Weights of a small GPT-style language model, trained from scratch on English Wikipedia: tied embeddings, 307M tokens.
Each number is 500 + 50 x the weight over its row's rms, rounded and kept within 0 to 999. Layers, rows and columns count from 0. Numbers have three digits each. The size before them is the row's rms in percent of the matrix's.

# layer 3 attention query, 448x448, rms 0.124, rows 220-234, columns 0-223
114:530511599506445571484571576457427496550434476499435547430518542489539401542523482541462456598498389449546532504466488562506580482531421519416511421526505610449573511581458506402541532520517429441473523465437517406465503472429417530499465552458503418567544446469547390451565509561459619482433511556517579405479480555497525474510561499490574449533494477479518453427448506499545455507482471621392443505519480453559481506486457519527409542492508612563521489477577512540635547503531420479499485482444544524542529438503631522464464574612516517534501499518490489471446541554542464393391560449509432543487476516533476477466471572567524569508474450490573474376524474548573515512445
105:426459481486446497498477413503477458532440466500595510446513534537411579519498568444569517616468640578568473517424460476519567432423457567522464448564466490488492526425469488506427518546500398465535586542498486527464567432473453514525522472535523531482576521496540467502515461476501561410523521446462428451552526502460492547530488473549489467455528558471521473443458539505451608399481452495397494563473548545530470508434502516596444491458468461451474614576505469465521413463583478530535450601440517513457447441516603483502536493463413457540428492531452544461480470585443549503556496546457554558514516440543503425387524567470481563379534503513545519475498509454546489511494
111:544494500537482460484448440426476508453533512518465405528506405549569487448526499489496472577491513640524583416396455511548435496440519506439502438452499399536503407484433526519435527494456537521430575519586517532507582525431445496491462517512478560465512468524541542481496533461578568555553476512476587506499471475567504523461470451445648501502499530540537553461480454427520500493484562512560528477532517521397493542468446473458535522513490555490526482529411397474508471503552494589543494527525510461538517536424414475533557589500534524574396550450543514412475506527519474501495419533586485553520498544475472621510489464596574475513618398468489486589569485477543460495456
116:496577439563508511564481466501508385494606526513485486594427456462436440479508503500496453367424496531521437427513479505482575493461472479616484438527501479421498498556569572485591523525482444508535476438522527467518487494587481540534575466496480522442582549544474443466509503574516423433530433440490454498521461475449630519442568442546549498526445563450451416419556495455512573453487549541531479493469613494422474469606386438509587488551517545552454483508571613484423572536628430512564500504579418479406569524488522519514547577554518489518573595398464501457496531462483421478516468532513470572437511479425526537509400436502594480517504452388427503539488536608488497507517
109:497540515493483452535457526506454493482451450581496526394465478574454486574467518508509410649474474584539450553433499398487517388445555454544418531450407456456479517479513536444508491451532504487539543523507492525587509553516518451448523514465486454406532484440524601515489355481415503544514559587472555535462431500527514544478515552531557544560547528506466540547480506521483510569474456471501477575502527508468492466509428497497436444498502446522503421404582544523528520473406499477492412455417551511554551538427543544571440486469428456558521501498474375546510386565484471476530459472469466505607473533526472493516575470509515464491501474423455443547508506484560440541493
110:502479542499477572573522487442519437546517528377488501546599482508518416524541443509498535534454493467598535447608437479513489492477449459497534425507536535550448541611573537492598448515522445568453471486479534481504461564544458400506524388575475525568487522506576477480493497475401514554499474439599508566431548471531513505416559541527437523488468461498508563475446523516364488566448552510471531507428490529454384500461537550467532547521546485492483578442594509537552400526498505471478481526563486477604546481493493517523399451538555506512441469643462528515539494529448536491523571422465460472478460488586483528479517396505421536469516440556557547523521513432433464494577
105:466540497589500590473537392520534444451541498502523518485604561339569466509456488508466526505485452297573472525502454518529505542505505435529517465370528426480535422536461469525466561467557514468486538503523489456487403545514563557516493511443473478559478477437563428509490527461575505460499436453487520548395520562428532513482409549536585502349541445485506564487489460440476594501535552406449470431468475480418562486522538511554605489503545605489478450455610472477541455471453524505489530402451557527507559429409536459518521536524515488486491519530559568512489494533548499518556477544471483584566466588556534546538550514506469543456444493471501591592508582402511352448424
107:546523547528559576562609527443433556520499518547520529488564484544477453373591578497535523518510515449493524552451506510539593521494549449497549495516533458409537487505509511473562537526469559515448561452480406526483464574493493517628508476541605444380588580497588518417448374546497460591426514540449508428474518489434538520488531470533567430542444451477470447498461489499509463491490460568492455481522458513424448513516535617508438581450514521503486457592413455479498472469584575538449527482450435461576497528407552534422509520509533584542449456483469372549465439446430503515493479536461603549508442495563471535539409530525591493528583503517400368478464480443589478418498
108:454411488525574417506517507527511474505486548500418576550599519519532460513441462543497466597484452538502402474402577575500575517562529519532585487367460486513470521463592530477587485450510534477309561493515490615433540580491561541621541539523504554447553527568608403431542514550529566512487482504542454557539492581528543473521491566547590502510519479428479480512458527495486507487434574453508504561474493487449505456440551573528449525495427500474570481486377427499471460499415458506537521422434486511452522484400533547541511575560456480501494463466509536531552483457438398463454507461586589536407483572420420540560503519536465498535536507566499487510546534493434457472536
106:555469529497438484479509435612485390426422469503502468402453499353576446542502533581484591544547509505499534473479586432415465454484519462461444502417617553526461502501433426536446443570444516497612416454555463524622475516517471493437608431535471603580483466470565414431486496510517495481394517537413485435545454459540547433487503451525477484497478497504593463461558461450385547538523489525600503480523574498516520481584517550529552517429500529423500509538588548486475509541545388513583536478480529488507514489474495525485503498394516540505423465453496469406452423506509465453518508416484556493489457530520389516524522472377529616512467510496541461582512470494522603588548
112:527466451455536425483573509514570468545429549556463543506483492509539460473435445460386473548553432555504535580496493516571398485548496531518489452461610441537545572518436475567433528491560592557354500487490427495522452491540524439493531484503569590566546456453561484470425523520480484464464569468493472489533434415455479434483545479498521527451505460422439452450502376517414486491588480418453456461468498449531589469474427400597546510514425427496465495527445411467470455461500546484470487408451457471513540546541460430415509450521402464456468450539532498485529549452482514519413538482550512545528487520442443501447574576548502418425594475546571428435552529493571438521357
112:465425602541460420611471503545440416482422570487599510624548464450489589475560564497509432643426654490461404509427510523461497515478555528510423445495568446555486537433451455334498503518530587407549407478516547610575564404500526537424566480557476404389484546541511518479521482551558470478516512471439526541466467439519534405465487521520495658495510610505430537533530435402542482522521479474470461559381470524486499460462501474589542497498504537461478489572578508556534532386481504520524489543496484454529550494525385558488483490561521492441544483458421503447463437478504519438492441510487490543550462425495526515509466525543489476478483481523469487576490493455529589436586
112:584476470441496481477471568510429520528534490572462517618496562431410460448522425474521529547498483582567480475507495536473434506534528425478465398459412529500454473552468466564601435501528510525450511473454516541506509526469516446471460458521622478471538498528375485419526496432512527499597435436372556425431496520476542521517515515498535544494501587512512509504515458433484531530596552568484499417549434463474494428480426517554500541475496519436432497523487404454401538368590493534518519448582565508511453477456485455508548513484555457504459450454462466465475545465376475520526507498411524494467385419522557427465557494494564445432432532561388549496496473498431562578584
111:415504471451512540413502524540518407514502584538639524493528470405464439452491577461455528543491480408464533478405513463503558529556454488562565482514431458437477501545444500495502547528465604541501492446467548527509466459471477559506512529575472481539557525557541459457552409455440482524520470574533552513528429372432497383483460503623561522519510510577433528462588513479468539487513502499485514562453443453517498508501414447563499500505473395543453646393369458469388595471578503558523482520488540556497588478484605482550571615513457518518558563456475513481527459500493559536515495547486597443443555510571588532550528492433515431545480531565487536427482575423516481448505
108:411519497467492414525462402542508532568465453545544467514534569369481607569486467494502518610454466560575485638440536529512497417482564523587555532439479516445426497525550462503436455479467521580550509545550547527453529495552566407426538516501396429492459503516478504481491583539583499465519510483501591588327569563513453417413536430470442536528476520570591482516389440499446487538428538492424513526540411491492536455458537521557487541480578483537514456640526505543407561497396532537574538629504541495475530554483519558449479582526463513442489493530540464528514495521488502442486464469490466474468506405544555543535500449541618463455536476497440545509550580521454544488496
# layer 3 attention key, 448x448, rms 0.127, rows 220-233, columns 0-223
109:443498501464475535440521494516584419542584525418567571487518462548519401447555576470402471495535472543524483478537554544460546452463472520494435508504411623427466455551431483473516440475515453459490548447455577454395463533520450545521450462443536534569544482473497531496536550537439486512520464519546591465441512596525398513523606433509487611533548461574569482444531619442505428564436521477476443518558438524569432557513548471546501482458513550442513507564477554548544577524538499487519432530507561491503532348542438569514415486594532569466447507494429422473469526568498565518470508504431498514544470540515481467483534604566429504462526577480454486427488506504467497473513
105:430451576474476573540523561446531457552525448504582579474463509521500497501530586548570523513502542502548474525412515549558448525498368533474510443486452506491550519431551570377511541462517422572477580425521477470490575443443501582552481536499597449510537507473515456467578510443541506520443555479503439448452516534462598489561571497518472451467493521419542523491536561521445518437504498551435431547488427468514447525403454507524483431505520480480472587522525571505427419543551385436501387461524566518434446565493589515490539519499537491534365454538499498459417534549490507471496514530406493595508562399576448505351479549483515448441561405472574555447492497493497517570451
107:595589509553460493458551491401551559535475496555516520472519525447563507513506483586496451604546510573520474611388412528499447362407547587506488520493561468434536506415539577520399499439455560553471552467582550434514572506431534457458448475460443552529521573489449566484480561433583572512594539527487597466554444482495544534453462481420538579435500490484494552503455513464463472480563538507468445495507603530422469539455494485455542468544513542458571507526449429489520659549537555540485507573428586559507479548543405477479582459551563502452470547485559498510497480582497439435530585536620461424540467477526526585469419449561539420481543475448543531551477552448512501468523
106:539538478544423535493488512481512503512563481538509404553459507564473505518521496441468450404464489546484387486468461473497597491525557424545515364507533505524438485487576649533594456597365538444522610533489525563501493528559496455495529503496567501478526477624529494522548485574480467479528524342440495438440506509472485587423496451474530538555499577482416462438510431362482487414508530488407592491488560472472514534499476499594498541517544485559510531541470516528528514459526555560585527566455467570586547447532520462496508537508584508562492543445443550486569552385411434462527542513540424465414526427548583477561427423508503489439524505459459488493448484564458440529512
107:509511528417609454458538641409524510478521482552457547470459496617515486492507526480581423492430454576505477563391460479434512467431513546485453502454457460546422481451583577370522470480531516460489460497515429547547564542552503507527446512485440426397568432519489596502451412541518509463496408551473479488480485440418626569548452529466426446492472459513518426612484472488401498547516496452520555496559458466486537485493486435501532478460552526525584496485492536546518478443492541521520540447429566506441568514406539535453428461549458525497487486529519469479576496577493475359541500470506417547535567547559376504458534513511458425520557442465438448499520468497596453503441
104:520461384524416525586494484425486432558464530442503449575527507469530457446566461592437469574447395493474534504546445516555541370442571553480524486544435563572502561472417566428546489558520480609394479558493623529504482507554502474558472392470471463517558508455616507472500478539456466501480441444464430464457579413519493548499544576615419514458473493455532520520508569472484481528550476565469527430506517501418474383510492499496492610509518503457474557458541517395523477498504505442495554522452495449591565516465491571581473434634451515407482493555554602490529583521524488450398552462517351454475539511550479572494406486523493473470437513518495501541559523559500520522449
101:428570516506509510470442512513565451416554491506520517454525489379392479510526481519478355474411435378552510499561514467525522457472550484580538502459486498507457550537466573512542553441506552477435463608563506486475474534506425512541509431478526542529464495436492471406567455422561520535484369516390571492404496533385491478375552578483524429451592551518530597483527482437453555421527430446508523433469407454467494533586601485543526498392472439479441560482540459533473419493422530463489530414482512511481572518520514508550513518524490527504464515461480485505448457596518513515428507533519486508581453533485462526512505496516480562425435529510460605498491607462500491494477
107:485499466577556589517545459486504521501486480460517457414464459428494505487417508457572522553555465589479383537446486567487552491481510467507568560537528519501578572510510475523467509436465471481524526422482436459521462476464531487587561387467572398389514594547596528520415384566507610521526524543438500545523405514500460510496555441463594464487468501540413425556424539568550557482489574507507372508358475582422499541544559533501443555514490460517521530523406473540547483444541521571484418419500506450581501486416450481504510495526504511378476469515455488552481452411431518486558518568468541467561473552454453532510454557483513512457617552513479363556497568492501515383584
100:428468469527499459492520534480459556420406525420438542531496541524580580473500491420441545457448478552438505403456527645515586468523502526468462571561443425449454495492547476416535485526511556460399556524512542567463530515457528486624505524546449553535527489547643418507508578481506510416557636488475600500510573500547397447411499499532464541453574396469439495495534424571508469438466588510417543514415431534478518470531492557558357484457603529483575520462506410516489488521439601552427462541401496441494574468414482481583488607557453479494543509454507451511476487537519534518555522506604544473517461486436337461660460555449440444469532526519458505457532494524450566570476
098:520515507483451490529487483501428490391371452579481583460504492422471433466516498544568645584490451497483507447417545505447539552450531509406458471572470564506521504425486475558466473535497553556575508463577523594416542438567409555518567533514483559580531462454478487494539438541474472521369541520518488468554465484551515532602526538623460547516510522443554522482548532406477546491558426487497482546527551471526477495450524494576550557431572503520485485555532577485499527502525481474490561545467580505457432584494451452445476538346474600584558432534479535426415507470470408401393508400527596474484482477481503543495422421433493554467456519410525468564471468512451460513412
106:464425493483594435561529538526520491532507449497565515475560475532521483460575486478535540487561462541546675580528484574534390506483514475495505487484502531496462570509494471517520584443489654562352490555493424466526464475562519478501496543538582559594511559472529471450518564512463567490469592515521539464445518530459488444477523482576572486426430541490529442491448479492531555467492508491458451439524584441431518391470433485494559489406514504510508522463516442414458570434503484431515470469523524442435571522438474443521521528557523448414635480557567491437544503453468473504496529500532523508557500429507495595444512542587570467533538527520610515415535478534492461486357
103:468379556568450520606454527575454374465470560474543426587529555488504510406511531561570458488479528500494474454458507496480536442453482471553534414504482401516536504474459463372592509513506496421573379450451536504512509506538505499501587542516422477471455552514549594411487518550597522465488482451526545544627502510455468468471460442476496477565510447474454479475498493415469337534561413403432451548440494473545511484486504565584537446473474550447507491493507529508573463481392475481406530499516506550441547493491470505444436418497561488459436495532395497471582509508533484464470418589571596549482533544505421479527403446480547488519485512569445457527476435420505541467514
103:515518474434458540479393549476494573519450452553523518637480424461437450474502503480517511491529567615439520503522543465569508564569562438532482465508543530486483416500435480535570474566458566553502455466520462482537438446505547573495495447453530572502568538499421530432483505420473498417572412461461537469524492539460509571533584339462490468498397561516584487468526501474549554560582581527527515481530497389493478523573513588546543555483554462402384437476445375497514537489468428490521450617462483516530491456477523512491571533466533456515491486431466487492454468468471491488465502446486519468519401489516580478481489446493487515500503605518445528545406386497550452542531
103:467482522515539543471538479520505346489523556478456455405507464493451455540552467447550618507625500511437627497515519448525469537469477548533567464501466503511477499540434522531501502453443569473485475457517560496482523438528485505447482514551530486498545548556503521495607398483481502438486488550564516563489542454419493535488421506506572472516565488523541485409544463484455521360636463463531568559540497571507518411458504484559520469497440475557439600471484434474465602399600497499512512548403454624558529566456517542517540598467486455498548465475545450475506526495499487495468456531550574491460587509529494515515531504422540403483542516518417523468495518476437583377463